Weights of a small GPT-style language model, trained from scratch on English Wikipedia.
Size: MLP 1792 SwiGLU, 35.7M parameters.
Each number is 128 + 32 x the weight over its row's rms, rounded and kept within 0 to 255. Layers, rows and columns count from 0. Numbers have three digits each. The size before them is the row's rms in percent of the matrix's.

# layer 5 MLP down (transposed), 1792x448, rms 0.0285, rows 526-567, columns 112-223
102:134123141084068094111144089121142187145169151151139124139121143131139116168150148132106136159145187105118094155121092111150152145080113097196123140079080122158181149101117169160099097113087155103176121143145149128120104212098118088079108111050086062147184193105095109112117148094120112112138114088101145109104142138128188064175074101112
107:154103196131151130091111110105104158064163152091107086063153154095181098147110073168150170175169130149076086173116141164123092140140076116079066166125093142155135094197092119175107180165071149069176116093112113112187104148169082180076155116140118089151098093135100195140145102129121098142076144134178180150121133195162143194117090138032
097:127082142173101123126121115112120098151100110087121104097196153117163119089113164131187115092119116143152102154105139179101185155121148134070087110111164049168134113133058115160133116132123147111099071114156168088049087146127101108064136105160127161107065144106116118143150117096184189122092200085149083139188153171122110115117116140096
097:160102127188103187099149094120124142143150122146081181078135099146110075086160139179053095119063151136150123098108050107089147099093111157229135180113127170185161110100150093145149154184155169090114123206120071134097126051141111105127087132120138120123136146136134141110086142228141079146145107121156117113132116147181085153107169181132
100:099153105190163132121154129125165061167117104122109127090077163138148148147097058113127158166141167113188113105126158143131067113135138163073096105089075129118157128164135126078103175117127123137133120135133142102126125123139123132120173079094120110170144140133095129107186097139142115096176135109130116135146135114157145078149097148093
103:116128183055144121128143174161084078190147110133125146117113091155133197106162187113141167105128149102134059089160146127045116137155114081181119113120148236148139090161186120125122133177086127124123142081068149133150178106142099093143119140118113124194145090221115136142136167116107106127173055125159147118120131104131112104120135168124
104:149120152106119116186118127138114158093143137128171171073124077098115175137070113164087037109125148099121155105067118144171137096156174141162146140160119128092171143092082142138155137085119151158097179124137085143136186104158149156180243149106173162165129136106113141171122079141121125160113097109117143155152175166150163197091039124048
102:126125091116065118137165110158167149168171165150117088142114085195153111115158055122117172094119188107143132159141098083133161154142116067215168168156172151141137117067170111081077073163146147062163145173089131158137111112156092114131182182076109110104104136084186117157148113148131145202122123138128104091148161119166183108106123149124
108:157074158128103152158105111155106128076151104158104156134100128160140125163087202169162097129133140108148105098141158137109183154147111135147090110135122111137158201100103181168111116157164091110187129142065186112156140062154186136122176201141153114165085067107135116110176154147107154156103110093149078108179155096128126092098102116153
100:090108156129082169112106144151117076053132135105206176145196122104153138154118146054098163127157116095105167127131108165161106106073072112194153094134061170107086165150103154130064115151100092112142163108118105132152167147079136121137116134131114170098084106131129117121098080145139142121130124153127083098097128175147087105120163041177
102:128141114175098103098067145178190103150051094076132170080097152123156123189121135142084095151082113125128154126095145134159136048073103109169152147121091127116178154111224126148117111127117120137106151150108114133139076118100082100142108117085148132133121185168130170113162061096125129132173141106148093080166095130127096125124148111152
102:092090110134150167077203112137132066146142141149146124139146195123139150103149098120163093076089125137145076062117147138151140094170132120116100145081197104091156101062129117106137160202098140146079165166098108131094162167160111139149171110186200196164103092104152153117090109128167178131135086163124151139108142113144121130144152103193
100:111091100095176155094135121165166126190113118106115137095147094115129111146054105166106097158116113137077127163152093100162145103050148127000131184132165106151144123072170104146112093097184110095135085129109151044089082127109149143134105190109152079145155168132099173143124108068110098111136074143137132161084163091122159203111130125162
098:176129102132157130104152104072113174092125105096176107089086116152107126148059123143119127122148054138159097123132090134109118135129051126182181083183136164126128131110219116150120076092138109156169118138169107159125131181063128148136094101182074110145207074160115110094132201104107100025070143082082151129129127091194139146094136158128
100:178059125126142142108157097183090197142186113129111076133131114140135133186089111214128108136163134122111141148151132142078154159127145137170138080201143082089089108135167163121172132166116108126109135153125173124170105110084151143133151106186064076120097111136154119132074079116138147110037112109171144170145164105130164144072125146115
097:134176117119114146104092133084103159102122159101120055155159179073111132136137076156122127194085159145113106164122135149106142091104133101112134160126134103088153123064154182111100092130110184150120130117141106060139109173065142165127108078140135144183069131148095157135145086159097148163138180151137140170148100148115209106160153166166
098:107134127140166102139168152168125141128085142167097114089155115117085134151122145146126145169095118168177081106132105136104120125173170148131103112168154043166109070161178163086142152143110179128150116155134150149045122123016175138199099109180104094126121158125136108125107149108163142116157147160165120157138093129154105141215153109131
104:146105171116116112136106097096100122088172113133129153158123126155122151122063152182114102124200078101156109074135146120115081136151190177161170069102127111130165090053125119118140096138079137113137129177101161133106107180062119176136082120099163143155095146188095111087157107102144112176112111125154099071149135115045098138098180034131
102:222101170139073122153138162070142178127122143156142132088099097146112094147118128100128117114123136165199151134170108154149065052111145089215152153139122114140209100131152146146148123144140097142135102113089160128161118128135158189119091143139096124128110126158104078101180162136054122109158090126141131092138107114128206069154118102142
095:144116143110137096151100167117118101117133095060062134100136144071106063129094184189086070097065187137108140154125124122137121100082157159201112114108090086170166177095145085113111162083147086141149177094100184179134151113159200157146125102031115126166141139088151126100179138130114087141195159159163140132107132141153120159173109165107
100:168138139088081119096107140181159149140131148055131166156143096111150172078164113132151128120130120168104101144134108107150157108160139112076112117121186000097118124159162126109123124078151187139108140114119052153121125123094078144120104114124154128111117091060101103173096159140144132103115155074139125071111177134122069112122138108129
103:145126095141156154148110110118169106144092133145119088138086197124167167129135119167223126108058130165106138091156119122135152122117129092098056150178177125119087168114156158150148157132125189149189172140089094142122124127075155120101183120147078098145119115141096143105123154151139125212057156052080100116071140102119141139149122145164
100:167171139207190129075139135143123077171146074149157067147130084079115127134156120190142098140067113137087145144172136099115142134100150171228183134150129109130143103102111148156108132148144105173135138109170087160205068150102134073078155150117119111121137078113144103125116103103116149121122114102164105120146101191164176168138145170172
090:124115108107147169103106157150124149155081145105153119153165108128150190145167161113096138094080092108101085117155125155185178136093158150180116137121133204095133118158108052104097136127196115142115152106115131147052068111105126110159140132178142133121108135161132067129197158154139145099114174134153095086065164078155070123197096158144
106:167132080072095105133139125076162180150101123125088127147111146084146101089158163083135097136129144139113157205166167176184194225113140113108111116197075148134095121173117132149146142131116165151104148012123189104120123148105117142111133105140035130150180096141120148153106138119125103139109122134131192126153134087083099148097161137093
103:179113147146120115095124155101132115089132143122086100158123156212101149124108112129187165137092160098117107202150177090149146145111126155234116115153125143172156128091176085139142143143138137103140140151144151153178141161154116124113200084111139127134137102132098150127166138093129141154091151114154189194112089140094120139152100138158
103:120192180102151126111127087162075061213124183146185078086134143161141117133119160141123125123127150137135093083121119141118090088107116076205090132142154251138155096137123152177073157083139172110172142172102149172097127095127144115158109087121115134080183140138109067114158169055169130168140110078123172149108141084103114100084172081133
099:157126129078083139142131121135139092177090175096126132180081112095177144188125103126180142096096157096077162095112133157145118091154160132117162110114126149106107139147059085173068145144155186121128058147153140093110118128109156093120182113178138115139132160119150119101137139146118140050138133079116092091160150112113183144067117147132
099:093102098085179135150153112119108105205176128123068123101149171161162153171115119128127057121131197175093140120134086051139133184120174169250138153096157174112130182106130143124104086081079135131150104099165106134150139137155165140149147129126108104165127159150092126185085080135119082118089114097162140102156100117071161130157148117129
100:140171079155133213133109115124167101156191116148114170071122161104147076088100094105149124084108123147120133166166113111106209090111125142121149120161101194128086179166123096132132122149136103070133123123085096060155153068138129108139113169149145125069138114142141159123124113161106142134149127194149115090159118128154128135131110134163
102:135197156146092158108176123107174165171151104117137117125168175191074173103165094114140171135122173133117147162170100118080148162135170103105087184118135060084127038134102108093173106118099150088105159157108076171121099097145097101068139184109105121140101158158139045120124136141122078135125182153128136089073134140110105140166115161153
098:131085094130142105181099107135132102141146153090117100109125145158092115097111126100123184133078142141083100199116128134147105091213123091094125072109129167097094121134068121150082095128151098145128148107081077169141113077098142126099085138098096097082146140185091131176144131205092126147206071166153179139103117090151162155136173141195
101:088082173051168131133144118130092117069118129134124140161173105181150105106129104130157075128131161148102147086133101121054152095097189201114134139159178176106139121119153075135112127097132124154149096125079149166137133118113101149058170138129140130150146137136149148093174086177145123144101129085138113102103076116122097180079113158120
091:066139183148109129121063078105124119195184138139085135088129122103104127156151140098052140109115122124135111117127131129152092076126101106187143115123144095137109160126139137119074132182141142109146113159139088141114087112150067128139125133073125086171133121149195096171108135147152097123137125092101076115123123135088101080150088106070
102:157099117185131161105156148083140157145123150162164076152147130154097176138177161152141119121194142135120092111168121162202131181152149124178125096095174161143125127131112044098095143097156152142118113115160118127167075111082108158148119152140137127179108147107102157072125153147094151112129068170117151120111163054169187086110104140169
099:104107086154141109121134107112191158121086081093122126132103069143100123133168125088167131147126118151137161170148141148153173144094136198169118133060151094117132123102098193108070017157132116073125180125146141125146157128123105157115024113149143156109081132165166182160073158131094118043142092130125119126187104110097109047122145099191
103:174085107109104167131127083115125112126123125043099119144050122160152153189064129113114121139097125128099139171063096102073067087138094138190083158080145120115139165159171133162079148125114133105066141122131154136072123097144140130092148062144168163144052149126126117160091107150109078166180121149188103075115105106075078126150172160119
100:103126139147096123142095104153063172159133099129192179133096087122167097152106167125103178167103130097129235130115135138150167143114129136204163153105124115107115159146159109107123098101073180114148144179171159107123133170131127133128109164133131190161086097127169165168068089112195169121107065125178083116165101111116135078145100170052
096:121095175135121174107161152085119111107197168122066114140162118104157078120133150177101129141155111109133148117140126139086127057150146094091170107109116069120178186175118152148104117118083139148149116120166102172082097151165066116124130143069085184140111123154135138130134156077128113124128149135090083116139116084114096136089122084067
096:107200122171155111162147149126118174113145171146071163148120096119068134162179098133101089130130075139135150132101118127151122144140155152135111109057075177113123120136144130165178138117081186172135123101118158214113118147142080133133164155160095082134184171119111130113166162092124082142080130058115134201149130109156134145090118089154
099:162134132172164143141133154027182181101086182080143160174147173094135151116154109148083125165218075113127105188163121165160088150148197182107176101110119130114152100143139091095170149114138128115195241131129128096059105173164119117123124126110147125176169110144089173122145123140131109116149130135126182119190092102110092133155145129145
106:215104154089105124079085066168148072116084164110119198124084172116144146159150144120074131130199091152129169161184093165144125114071089047144075104111094119116113147139127129145139064180098153102106142107127074128144114152105170124072149128139077142127082128159135135103133074179144112143117123146196121100171085089135096048154120070129
# layer 5 MLP gate, 1792x448, rms 0.0385, rows 527-568, columns 112-223
103:099134133134096120129128191099128109150135137146138157120153108117134159133164083109110146156139127137096142112089078077175205127172108130176102109127164138119161140090155108083151146116138105111169112154100104115165064140161145135127128106136175078103105188073110135132142156177169182148189124100149130112088120163151159085100138146161
098:103073119116083153113141060118114169159139085180092121099159145129095086106174126118113079117142132100158146099174120100117200113149104109128125190137164117193099112101104047180135103134174143158116117107109081114114138183152123189156150094155101157126085142141087111128124171080117182149118142136118112115106152170121159155095111128162
099:102120048149150157119123089167146155131168139089110133119146092119167125081105112085061196123098103196157196108140150118120175065132105109137090161084159206107093092087138144093147178129090127108096132177148079120150090111045119077091174132097159140141137081110172154106158179141126153199167110144142109201060167117070124140150200146151
103:124209153119139127115163133060204123115171103162127062077137137154121115157103119073129157121172172131139170155101124147118140120110123130175140126099165155075152103103072156126087125103127056151168194124113100161171158130117167095072140148146160100074136094149146090146169150087129137191105102217180099101135114150115090127141142143102
102:103046103091173184176064114139179131133088093057094152128164193142124121092166167094144131115125122085142172138136156117119110075096172182149085120141158135092156105097075167092114138137113093134110116066099140149143134140127106112130123140112131081062169141150166121119142166101120120110134102154180107152060115191159095164105126138137
101:132127106125136117129095078151159168139114102131103148107059179220162097118138152100113116103156123138143081124156158125145146123204097100128074060086176165175092146082163082134150074102099184100075156137160130081146166120073045101118154139132177099176118082126087184097106129119116112155113135115110079118155098141142135105081133149140
097:049111097119167092101115075122145084181159120126102139131123098169167148153165123037103136173154170144116130110150047087169166128163122108126168120159156197166132168138088135100101108155146169138164132137064149131175118152068120115128140073141120135091161163096149147107098183129190153105148143099145169135125120114112121118113158107188
107:176121069119118105161135121168098172082138091147153117117122098183135113152106135099101133161154154089142110112177088140133094144135127132166077112134166134087151141144111137092154185144141156170129128143105160101126127146088164113186112092074087186126175136093181075106151101136185122163094120144167120156114153092156137089130110071099
097:110093131167164185155058141069110108075144169135092073181135181134130197148178121126133096106137146116178134143088227081167154149129094143101143121122171206133091099163155145168130100152143075110107155148068148152159119130136109099127155116118176114082125126145149127165129153147070128132131134131120121162107075145139136109151143114087
102:146079146133154116153094115078152100140134073141114159150195131159158155152160126144197158105109125130156155073144123115105169094128128099146147154091145163111160101151139115111179091127152182146191152170160095104127117144097167097124124169130155106089202180155068119083092153063160154114178147125176149122123193130168103165082145096133
100:153107134154141126147127148161154062169140156163131156132146151129127115100150085122128145163155144145147068063110106112137124138142150123139155107149123206065119129088113089088113081142135106162092166142114049189152122155088161064133095111059135080083165109158125080125110131134136142139178070126127147122144132080108162132077192114140
102:109099154154105120182123062120140165143129159090124100119131120193115122066154197144120179153195141172140079126158148151211099124173147120138119102152168137164146132139119135181119105117130110089112164112152098168138125134124129146084110104101128092129103138115098153119145127142103150099129101167109086165111156171148072155145123070129
096:120152074098130110116068185125116095085153130168099134165175144159104149129175119122134098169100109161119115121129125141124139142114164135159161107122116163091153110158109155112123124118120069172156098194152091136164161122080174121148124150140113118115095177137138072083158150071150121125088153153149158146155127119057131099113067065118
102:066126106121115124178140115145139102111105129067166152117166103090125112149122136113094147094094154204160144125161152172163181117146122116136099102132167115134140152105142087140172076163173146107102142116173103059080192088125075113114107156145204117173133114128115206145108099055113169110125135166124049119065104142105121096203157153138
096:149053107115106117123204149070093150137079094126147169115167152079179120153123126124109154124205105131158132145134089119113138187100049124105102167133106141196140171149142110060163166077080133095140097102158170157123100170168126145174138096122109095097155153093150133109133132163172072111110139090146079135123087144193120080135125172170
096:110169133109109167189135121129150126123137124145161132179110094148166122111110101171126120110155175177113162154145109093128084176126117161171174117087146198104133135115113120183124108117133114106125067137171117097210149141155200127147112197115183163175110152070110101169143137092112134145165083062132073149166055155085092102110121092081
100:122125131118097129141195120154130062110100114149149154140131120148086068115196157118158034203103091095116125116103128123119146067134059116137110078113088111081162123112058217148120145114126161090098133182093098139144177093132173116151077113105154164129088074099119058128161166089146137110124112145132137109114115092111140158201145113161
103:094112118096174113124084113177157114166130088089151133115132145172145130089105136090145139071147131131065146106063111146139109068097128098170104062182152192122168163130116135130190139168130099135145105142101105194159107143092078113129143117132165133132157068167168135088119175103158165142150092146118057154194139145170097119179137119109
095:121109128092132149151124167184141151144137104167139110113085125147167130173159103155142139103121111122118087138150162173098075129170098173127126157123176144132066126086141170150147170100167131167151124086183092103100112088122127161070169112138133128101132155116102121146166132119114146065151135153149099140161108143151101097105119094110
098:123116153087149112111095159137180106118176144174172159135091097127112146144133087113148182099169147201109094084126114166101136126173110118177138175090126157114106109073097163075119150131229056164109119180101122117112130105046178157133174161140125102157065150174133122087104087060142143128142133099141163117099144099126118146151124176148
098:081148146120122118147137183101125220141094108145133150141170112186130105093143119126169134170156117171110195072102102131058121098118124113169107115118120107124187169108112164118105107155156105100097133134109127084177129154106129140130109145074102113183097135128160155164081100118132117096166107169108161134156199098166183101129117119111
099:091127114128142151102098115123145114090120095197116167095089136156117079068102118050082165185179121154126165102121158128166111159151140114107107121107115149158152140114131081145154134104131121134152182175120115148133117156164099085095107138123094135129117050165173101143144107094131206162116157205102147133131150181136129131099115117131
099:171171110129123160148101150135099136137139068129137072163080089132160129116123120125094131112157163129155150126118094132082142131120156073145103133162099146090132122113087073113133113182090115117122183148120134134116097117155122174120154165049135086129119129072129070094159152144151072123128129147137172034120125150123115129085121136139
100:182197162127153157137091159104181147160096092144121160148206114127196172126183197142135162129173138167091124122156120135165128147129115139160103155148117151122206146133146148134129053148146114110150109090142177153093156121169159100115102088121120083125130114152127147088117122132188141105132158162095043160133157093173135080135125149113
101:151163081160128110122174095137147149194143147117116156096156135168157148182195097148145122121106175150093100097095102145146125148178066125163068120092154145098118085118089125114149123146097147115146156080161118068133142110149165090109168108093094123146107179128146135126131165097155099113167093110072153150096075144159093102110156101139
102:139164105111179086095151115142145187196137144113143080135112135136127125132146097142129073122159139091118130118151102086172043086112074163130087189130162147083104115137085171090150107189125226149179100120149111161149131151096105200143119109126164109166154164139154111181138173087152134079079137148094105146164099089126076152143115146126
104:145059082178113163091115105111114088121151124127133152100158113170169107102146116076063144139125128151137105155143190174179181089109042163118063111165116116064148117127151166140117115153140086069067134166132119125137136114153085173159116128128105147134096152108059161118112172092100117134111102162189112142133107135140100164194169130169
102:111116140052090158095152087092181151123134130095140112130133099128199072070170133130192126173101103129148121158097066138149130151150137139132108141158109165106175087114181077103180145092119108165128133111115119178181138145154167101170129130186124152125122105067162111131146171112095130089064151154146100103112141142115160142165173155149
104:183152120117105100131073135108133118062165088154076173103152108086140107108130119097152117151178127172184047138132077155123135118137089157119115112107121115048113075115120140118186173144112174124173148078164181070105151151138151105136137100125110105149139156150122116130121122164122152164122093157070109117122099189203086154139075148116
102:118159123105142182136118125081172122118176090116109138149120097147136085142153158140116140137112162199078112154078177128128142090167154138134107108125134162169165142116078144100077137133182170142107122158155125125193135150122153156047144138108168058107173128177163157159160146114124123160117114124152045125096124086161137099077173079130
100:166134187162140093099140133101134146086099170182121184046109094131162113076112181130134124134157115131108178049135128095088136138138121172193107184157153119120113108149115137169134198087137109129137132141172083132112174153152130137116140157123114149092178142106177097074096140073132157121145122112073155070134142101110109117120118140093
096:037110107141128097083141074116131125183123096169091089132108085113182083155163159144121098084155127102175134096168109166133149110163168077176133179107159119144129132057119177122139091173127149154106127064084196106104143065071145150140144137109141129170143142131132133130072131086145158150131100143103130154079145091168140086139144158176
096:118102144115138102114144167166207154061158082159141195099146087181093060163139177168148091134142099107113199138142119135109111095123139176124157109103107122174146110127157153111144112123108099155129089076103095142132163070127128178135149116166171145125135127169103167094073070077114146122139114095116115118133114158137114148142150185100
097:156123141135122164085134070130182080197165161180177126136083185157120104130156110128145186116095059167147053102140124097145102139147093090143106128118180105107132122188148155134112147066117132137152151154166096133111166178087158139144167147138118109169133133161101166117120185081148107143123104157102094140063103088194112154122120190159
096:104145121146101169101140127148132169163127079120127125175150072123111113145123149170127173126120126108129092111192182043129144182156128131091113079070131129067083105087118095096143087163104129099123148188119128108159132077136105138126141112116097126135108164167154093138171133116121122131165080129109162122184169102105094057147195184139
105:106153059151094086143084157176118114211077138152136144110137111140129175104182095109119104158130107175147077081142103138145197127159081138135105193098117137103102107119136097131143116116145164087138104135103106119133142138127141112134084145082168158161110121101198081107141107121197187142190078088176112174055098098091187127143144125122
105:136116180126127074134114182136135095108174133159190126085090118107098136168172154141095153129134082163171172124119167180106139125140132154152131096136145128121150148099095117140189076077155183137113112100155138092177089167139143100201088162095163170186156148197123141172157136101136178119082077162118101126096162101187099166186173131092
094:141153155108122149110163171086144126140105154100088101091153114125131120082085133150134159082159162144093114148196127133177142155128112108082115143174151123093107193124111095153141132120133103103172173160164156141098180089108103104132110110107104084076157127120137074141129149101133073114153181106086116104162097075113135167172078104133
095:141132150139103184048129125080157125162118132081116131129111132186130083181120110128111126164164107131171149107135137099138102109078093117167107094115113096106121164155149113077084164121106077102170130051178108083193150144094164115146099163120185179097072124163126168096086127168171146121163169149094163115126104128104151161091125165120
100:139077108132148156137125158143074149106125131116095099157094155097111100147164149158081090139107157138143119069094140142104124064145150131106124141153137111103132090098156199168140121135086095160156081127127145096139108158180122141112133181074177209128203153122170175160106163085169099105109101127071123122118178163161093153125061177126
108:156123156126124152116049118112115167119214087167152072164145089123124101133102146196117140130154091111114147090134115138172144080157118128187151124125136184110160151138153138123116134065074100148137180132105109121180095124094119088095185145110117121124146141086102094134107115161182141122115145151110117107137165118109156144130181141123
101:104132149159110091161096106144098109144149131151150120160142079170109176161173118151169119162131155119121123111127110118139131105096150145175177097128138123163139135132134097127104098101154139163133146154132206116162133121113129072163164099119149126162098088158134126153086141099149123098111099130119168123163072115143184107159203118102
# layer 5 MLP up, 1792x448, rms 0.0379, rows 527-567, columns 112-223
103:112094148074152173113105182128073069173120124104074149180114139122066153162181097149211114127174108142182149118097118189187169104166111160165089142155153142135167196150134115177093181122100067107117174125124158141131088163145119147085127118126173172116117149077159115102081155156086098120116135100190083153087151174127145128159114071160
099:148078142149081098156138138076141114155131162094193088129154177097108162123164106107144164168098110101119171168077195085128131120166113115160098198141106147158166109183107121105121127145099137120172156180093154130140097151114142141091077092149126174168114151096142100170128072132117181103178173075144077165081115125162148062120111117150
103:126095168083073164070068135079088161127093128163149115122105090108117059129132133128144055139132135094114082095142096130131081163122106128159172131177112067179137095109073145187141147153146113109099082122127161115132136125153099167159084108116136140101150144120095127194067093164164118120124081136142094101175130139159179108102093165149
101:078124143079133153083110096096162087118088114099191108094164206127170151156104086097113161078198156111100121129144155148123151171159125118168170101133142091065142110141102097174107071156121098128110087098126144150145156113128105103130175137098112200132140097088110109146119142104185146105145113110177130173169105111081118103125113098126
100:104104205178127136149125079158103155077151090085129132097153168157186153095148155106066141106154153167160151143153152122169143146136146151108127147091149088066141199095089113104091134107132154106112136202159111100122100181195122103074122170183161109160114087121103139111166148113174149107160192124182111130131154141126104108150083136117
105:087108132116142137120095164138153119103074125124101164151133161117232131118116081137150140131154139149113154111111114183176133124103123162144116188148103151193078094159103076157107073156140169147089121111128156125096156102133108061111184079103140115076113088145130135080127139150130140118126192125088123105159088054084129096112092147151
104:176072101133173092170129179131173164140145123177152083124079126156057149139093106176086149085117167101168128113139119173124140105129145169137134129095122101134086151078141116101124179171149101088177190093187149172114093103107101184106143178094136085194054111134109116057126088105084101171169107094130172119150175134162169176100149169105
108:112158189140083168123112111126123112148166147109085116085092101098209110165161109088068147127090171072111120150079082163171160140166152097165197141097150116126168157120168138138086088132097114167123072145090074146104189122165091150110159107132156071108108102129142145135099133151123154120130089118116072127119149141163086093136076144101
101:103076120160132182130193133082101068155169137153104163096156103118128113128099156129125100087167133143101084176152103184144060117084153109116175157134157128149122074146159141166084094144067066149106078130138044155109143176166161104167206124146174127087122122104107151118125130102107094129125130116101082090148160162117144107077149093109
102:113120037116132176092119143172137096092126171124120128147063136137107145095157167125067132046144143115094073189110131065172072103140145089167104112126091140153143120091099121061081134162080192135091131138150135170099154135146145155129121107098117118102133146134086125142040161141104099083131138178077160093165119166102124123133109110114
102:101106065118132128133151081155139078144185195112088106123152155136111116128110078094087092073085090140125095106138160180132132087137093129115142203143147114144118101091142141131152144181129111121139139133138147080173132187176099096122173111172115106131142138088127118173098138161133092153154121111133133135139145134142128167162103106139
100:119106088156094181144141133141139189129139145128081094106169182161065134159196092121124124178120157135078129106121189168114160105205129117136161172103109110103186165081134111192124065150175144060117174115130105100159144130176080122105108168148171157064160099174101123161098151158122100104132087087079135132140091167100142147178186109111
099:067136105096098167137075122129144109119127122179101176180148139071152145133168094207118065104154151139153077140144121175156110079085155128105129078166097110133136130124138075148100127084119179117147137096143212083160165137166154089107143121157112151131099117158111097118067113144094106090125137178091161099125129076160099149094080102090
102:168091146096113099141120131126103144155130187164109134096128140128135094155163130161091095072124095111130071099100181167143092084190094059110069173145137184098171135091126117098095137182126155153115139179134132157127082145080134141138104121070144126118132138121147184104151159157167132156114117151020156163162107136143135107170161109096
096:093134169076109130096098107078146138175137089095101144121071121146171097034156156130077066142114172089108135126173143118119131100119089121146096139032124162175086102135162082116167167192107156074074138156112157112103123081177118169169116089116138099108099155136138121138189150161187135095120178119115055136117145094162145106087127124142
098:162108150117130088110123165146163152119105145118084175104048171139090103187147156150159111111140188121120099139119098130171097147112176117114101175076142106132096140064122172131147109091126111123104127085151181164133156139062121073134165176168103103151144143124179134091129148100153148102122174147204184120130087181104146145143102075040
104:111135180131123174146052108108146090078144135172213125131107142123163091119134159144130091083148139146125166110140116110119138116175135134134137050124160103129131112115098135114211096150083152130169109163132190138174129182129075068129144104134153133124126095177152065124115057172187165123092095133101119129066137166151119143185155072094
102:090156118093152083074109137079119079138166147146118109112086145129141121081151106107107146104131128125080120112094083137118090080180087080094138130071141159142130048155078158122158105102126131110071129064136052121088092090080169142195119147112123112147144135157174115166119134132174140139111118116163151151094119120099135150172174086113
092:133146098077169076126125103144125138070174136107145064149102135151176240090142183102096119107087112177196125165169154094109083119158105086110084099183196170104131080087120131106133135194153150171080136130099127166100100175087073141148147139171157138134081133148116181135127099123087111121135130141106056109201145151173103084153096104116
098:094151138137115160067166098101098179141088109124129136083092129107165102148118107102109106120166162181134131098098124176126190168048085154102133098151135115171121096167144133138109059153119147177104090104115151182122086110186126144128134173154141187147124137167141172129208134166149145129055163087114143146109118092115114117101163114073
101:163129153062133104132158126131128128071118200128134070146117164122166103161063169124135145078131081077058119187117119139139177177173119074087135132187084111156091173132076079113190138144135159113159174160099140118101151068079066100133138162145116141137120137158135143097059114160092166084119128154102107121078133131113145120138173102152
096:116144134155141129114180103180191076112151101114125112096106068150150121069149161073122202093145084119208120123156118169145127118079131137098152126091165118140120151144111110151043135107149070103131201121117103198165130150124146103130096161072130073125149100121086121122090110181132152154140187137096174142164106161141123097105170133111
094:055080132114154125134199165163070121147146162139138194107121089082090177117168124171148140056102109147123149090154133166126157150126121142159138106087151072077111140162109180105070103097135106141153196174130114103114097164132132163124148152130112146134205096098142150129117124108098181164122130130134072163121106159078125109132126114105
104:134157151155182111089074144126202178076157161134137093101126124118146151171173143135143103111152144119191137118091112199124122183106163076113161187194089138083073095156166107159104102118126108130082113153072150116102117142132131117185066130129105179168129168113139085169098101163143162181114088141165110108173105059084142135145151150114
104:111134123129079137114143087079143164089081162160121090152089164178155102153136130093129078141154121114134170123088119123059097117183141156123169099113113183133098195132192132067163124096129162109171072131103105175122147146133101175107104076112106156113161083115131106099077103161152134113151095132139139118081131136073074178164126085125
101:166090145180058120119141120096170126093141196172087151142133081198145119129114117127167140139135149120115138119140091062148068129150097065090119139150120151148038081091123125181167109082139179206104103166154124175105165102128135165149155126121100109121096173170125156142089116109109144125153092141123114106180158151140113103146034092220
098:094074120103135157160122075135095102087141158127144161098129092107078079148054129124134135153092120161127120101164080123139137155086120095143187151142096084131161155190103093151124147150183135139093170115147154028158158082186123187136151096151121107109122087172093111105181156133167150150123119189128141110165105123094073184120101139163
104:101115135173083151145096101126111141135127121144113132179114118151108136129124110103151116098190130136087140130084166077137137104093170177157150115095191067131037155177101158163131163112115046133174143161121145057126183118140126177162108110092119104163187138140137098157081108148171180127132124118077176152137127135070052096108064078069
100:161144102182048115137161171168178119140113111125117113169111169095152197100157105138138200140138112152134159149126125100156127091146149125139166139086186195154127120144127096147117078160084103145153095088152126075124143079110189107158067118109176147189088124152160103094135151125151122137147132064150185102134103200144108104167121169133
099:178137153176159154131202158109181183124163144200154088134110132151148097205119144123109093073118079133095151145119146106117147156110108102109083157116112145130160099114150152153111126149076154126116127186139139164107080199162141090121197133126125185146148080160116154139130159125146175073139120155118128100129112099171121155165151112156
098:141149167127115077044135153169154086132145060061165165145196184124158125051127136092177176152175117151156135065137154093152103101114147129113120144107144117150140112207088150136146126140123094121150114106139115107086134103130115152168191145161111080178148187080130144148152108065166160096177167091053144133090144161108076145135084168115
099:104107144098133139151160119200101184079111089169123087142090224114185126177151148131067120141140159084123101108180128116122159119096087105097152147099158166141116093149132148154090057134164173078161123099127164126124113154147132098074155109126146104082118117112122122134148111152153095164061122136092125126118097202119168165055138103090
092:151077067138148139081109112113101139091131180126146166157080160119100121090088069077186165189130162154111149098201139172120186132096143162098113148072171143138162084113144134151146165025146096084105123094127153086122080122130065162106111191179121167104100081132118067070090117169105151141103136099101147058133130112140125129167146168102
100:110154115096158140142101216128135153106190111143097200133144139192164065079107101089127132099120101154136124117136078121132132082143124125105087094115065159125172096078159126178164109077144105139094124100132167186114081083084080148086141067108138142158138104162190201047115102122104116180113132164080089136132075146150168130176119138121
098:170117120166144191147150111159117116137116138128088134160077164155066108087142141105167128140082116133201131058086147142120089131112133175126110132146124170180161161137096199131125109111125088148171130127108154083127060092121189096139088081137136150157110107167120114088108110110098143119122132127156117147099165158167105167217122119148
103:122145161067120140152147070075141147101112102118151110075055119136121120148077131170086099108096162119069154121123085167074110171081135127134212125152180111124150061184179144059149102099144067091155085109136062096154127117184131127182117168139145154119147126133049120122151124131070065136183102133088141099161147109121162086115091096123
099:127119101116113098208156098161108154175155214130124104119091125135179116104115193160121160127087122100112123097160124151181151120154112110137114096022070124121121176088164200104080132207178102127161176106090095076148220094090103100173104107129128147091153088125100109123131208122109122097100213126121093124116161106100145162085097095098
096:125153168130060119106134199166107164128114113147133129146207191114160084180120139156078137111167109143090135115179126120124119146154196065144145147062145166120124143077125078080153079132120149126151128167124126141100210114123066082145095161123116108121172152075116112173092129126150089202098117167159162123096085055106158137103124089172
098:121118081094150168107103149146162155044136099126130122128105109079129126076144179106155146119157112150159143113103084113150177130173154130116093078128134163131127115098107130123182135137141110124179098116146106155126134159128129156145109168118148130150079138117131147190095086129098081177123203126084081182081132141156157117084143183179
098:132155102109177145111112184128121137125128125121125133146069126156136091125121137102142054140102114112139108138078128148098093135111128123145133146149049099143157092115095099122129186173081084172129132114137125136149166163091162165173115132117097182085082140152138124205130129154138116138181044074145115150196109126185111123146119139127
104:159125107191156168145147135125158150125109185139135100118126116148125057172089130111095085123162182129154126123099080090112107139119056121155099099129099146154147138143083074155145117110164106115167133181149145130139089112130164084133180149129126121139147048119094153069140166116085176212114098155141158168117115102074051147077172048146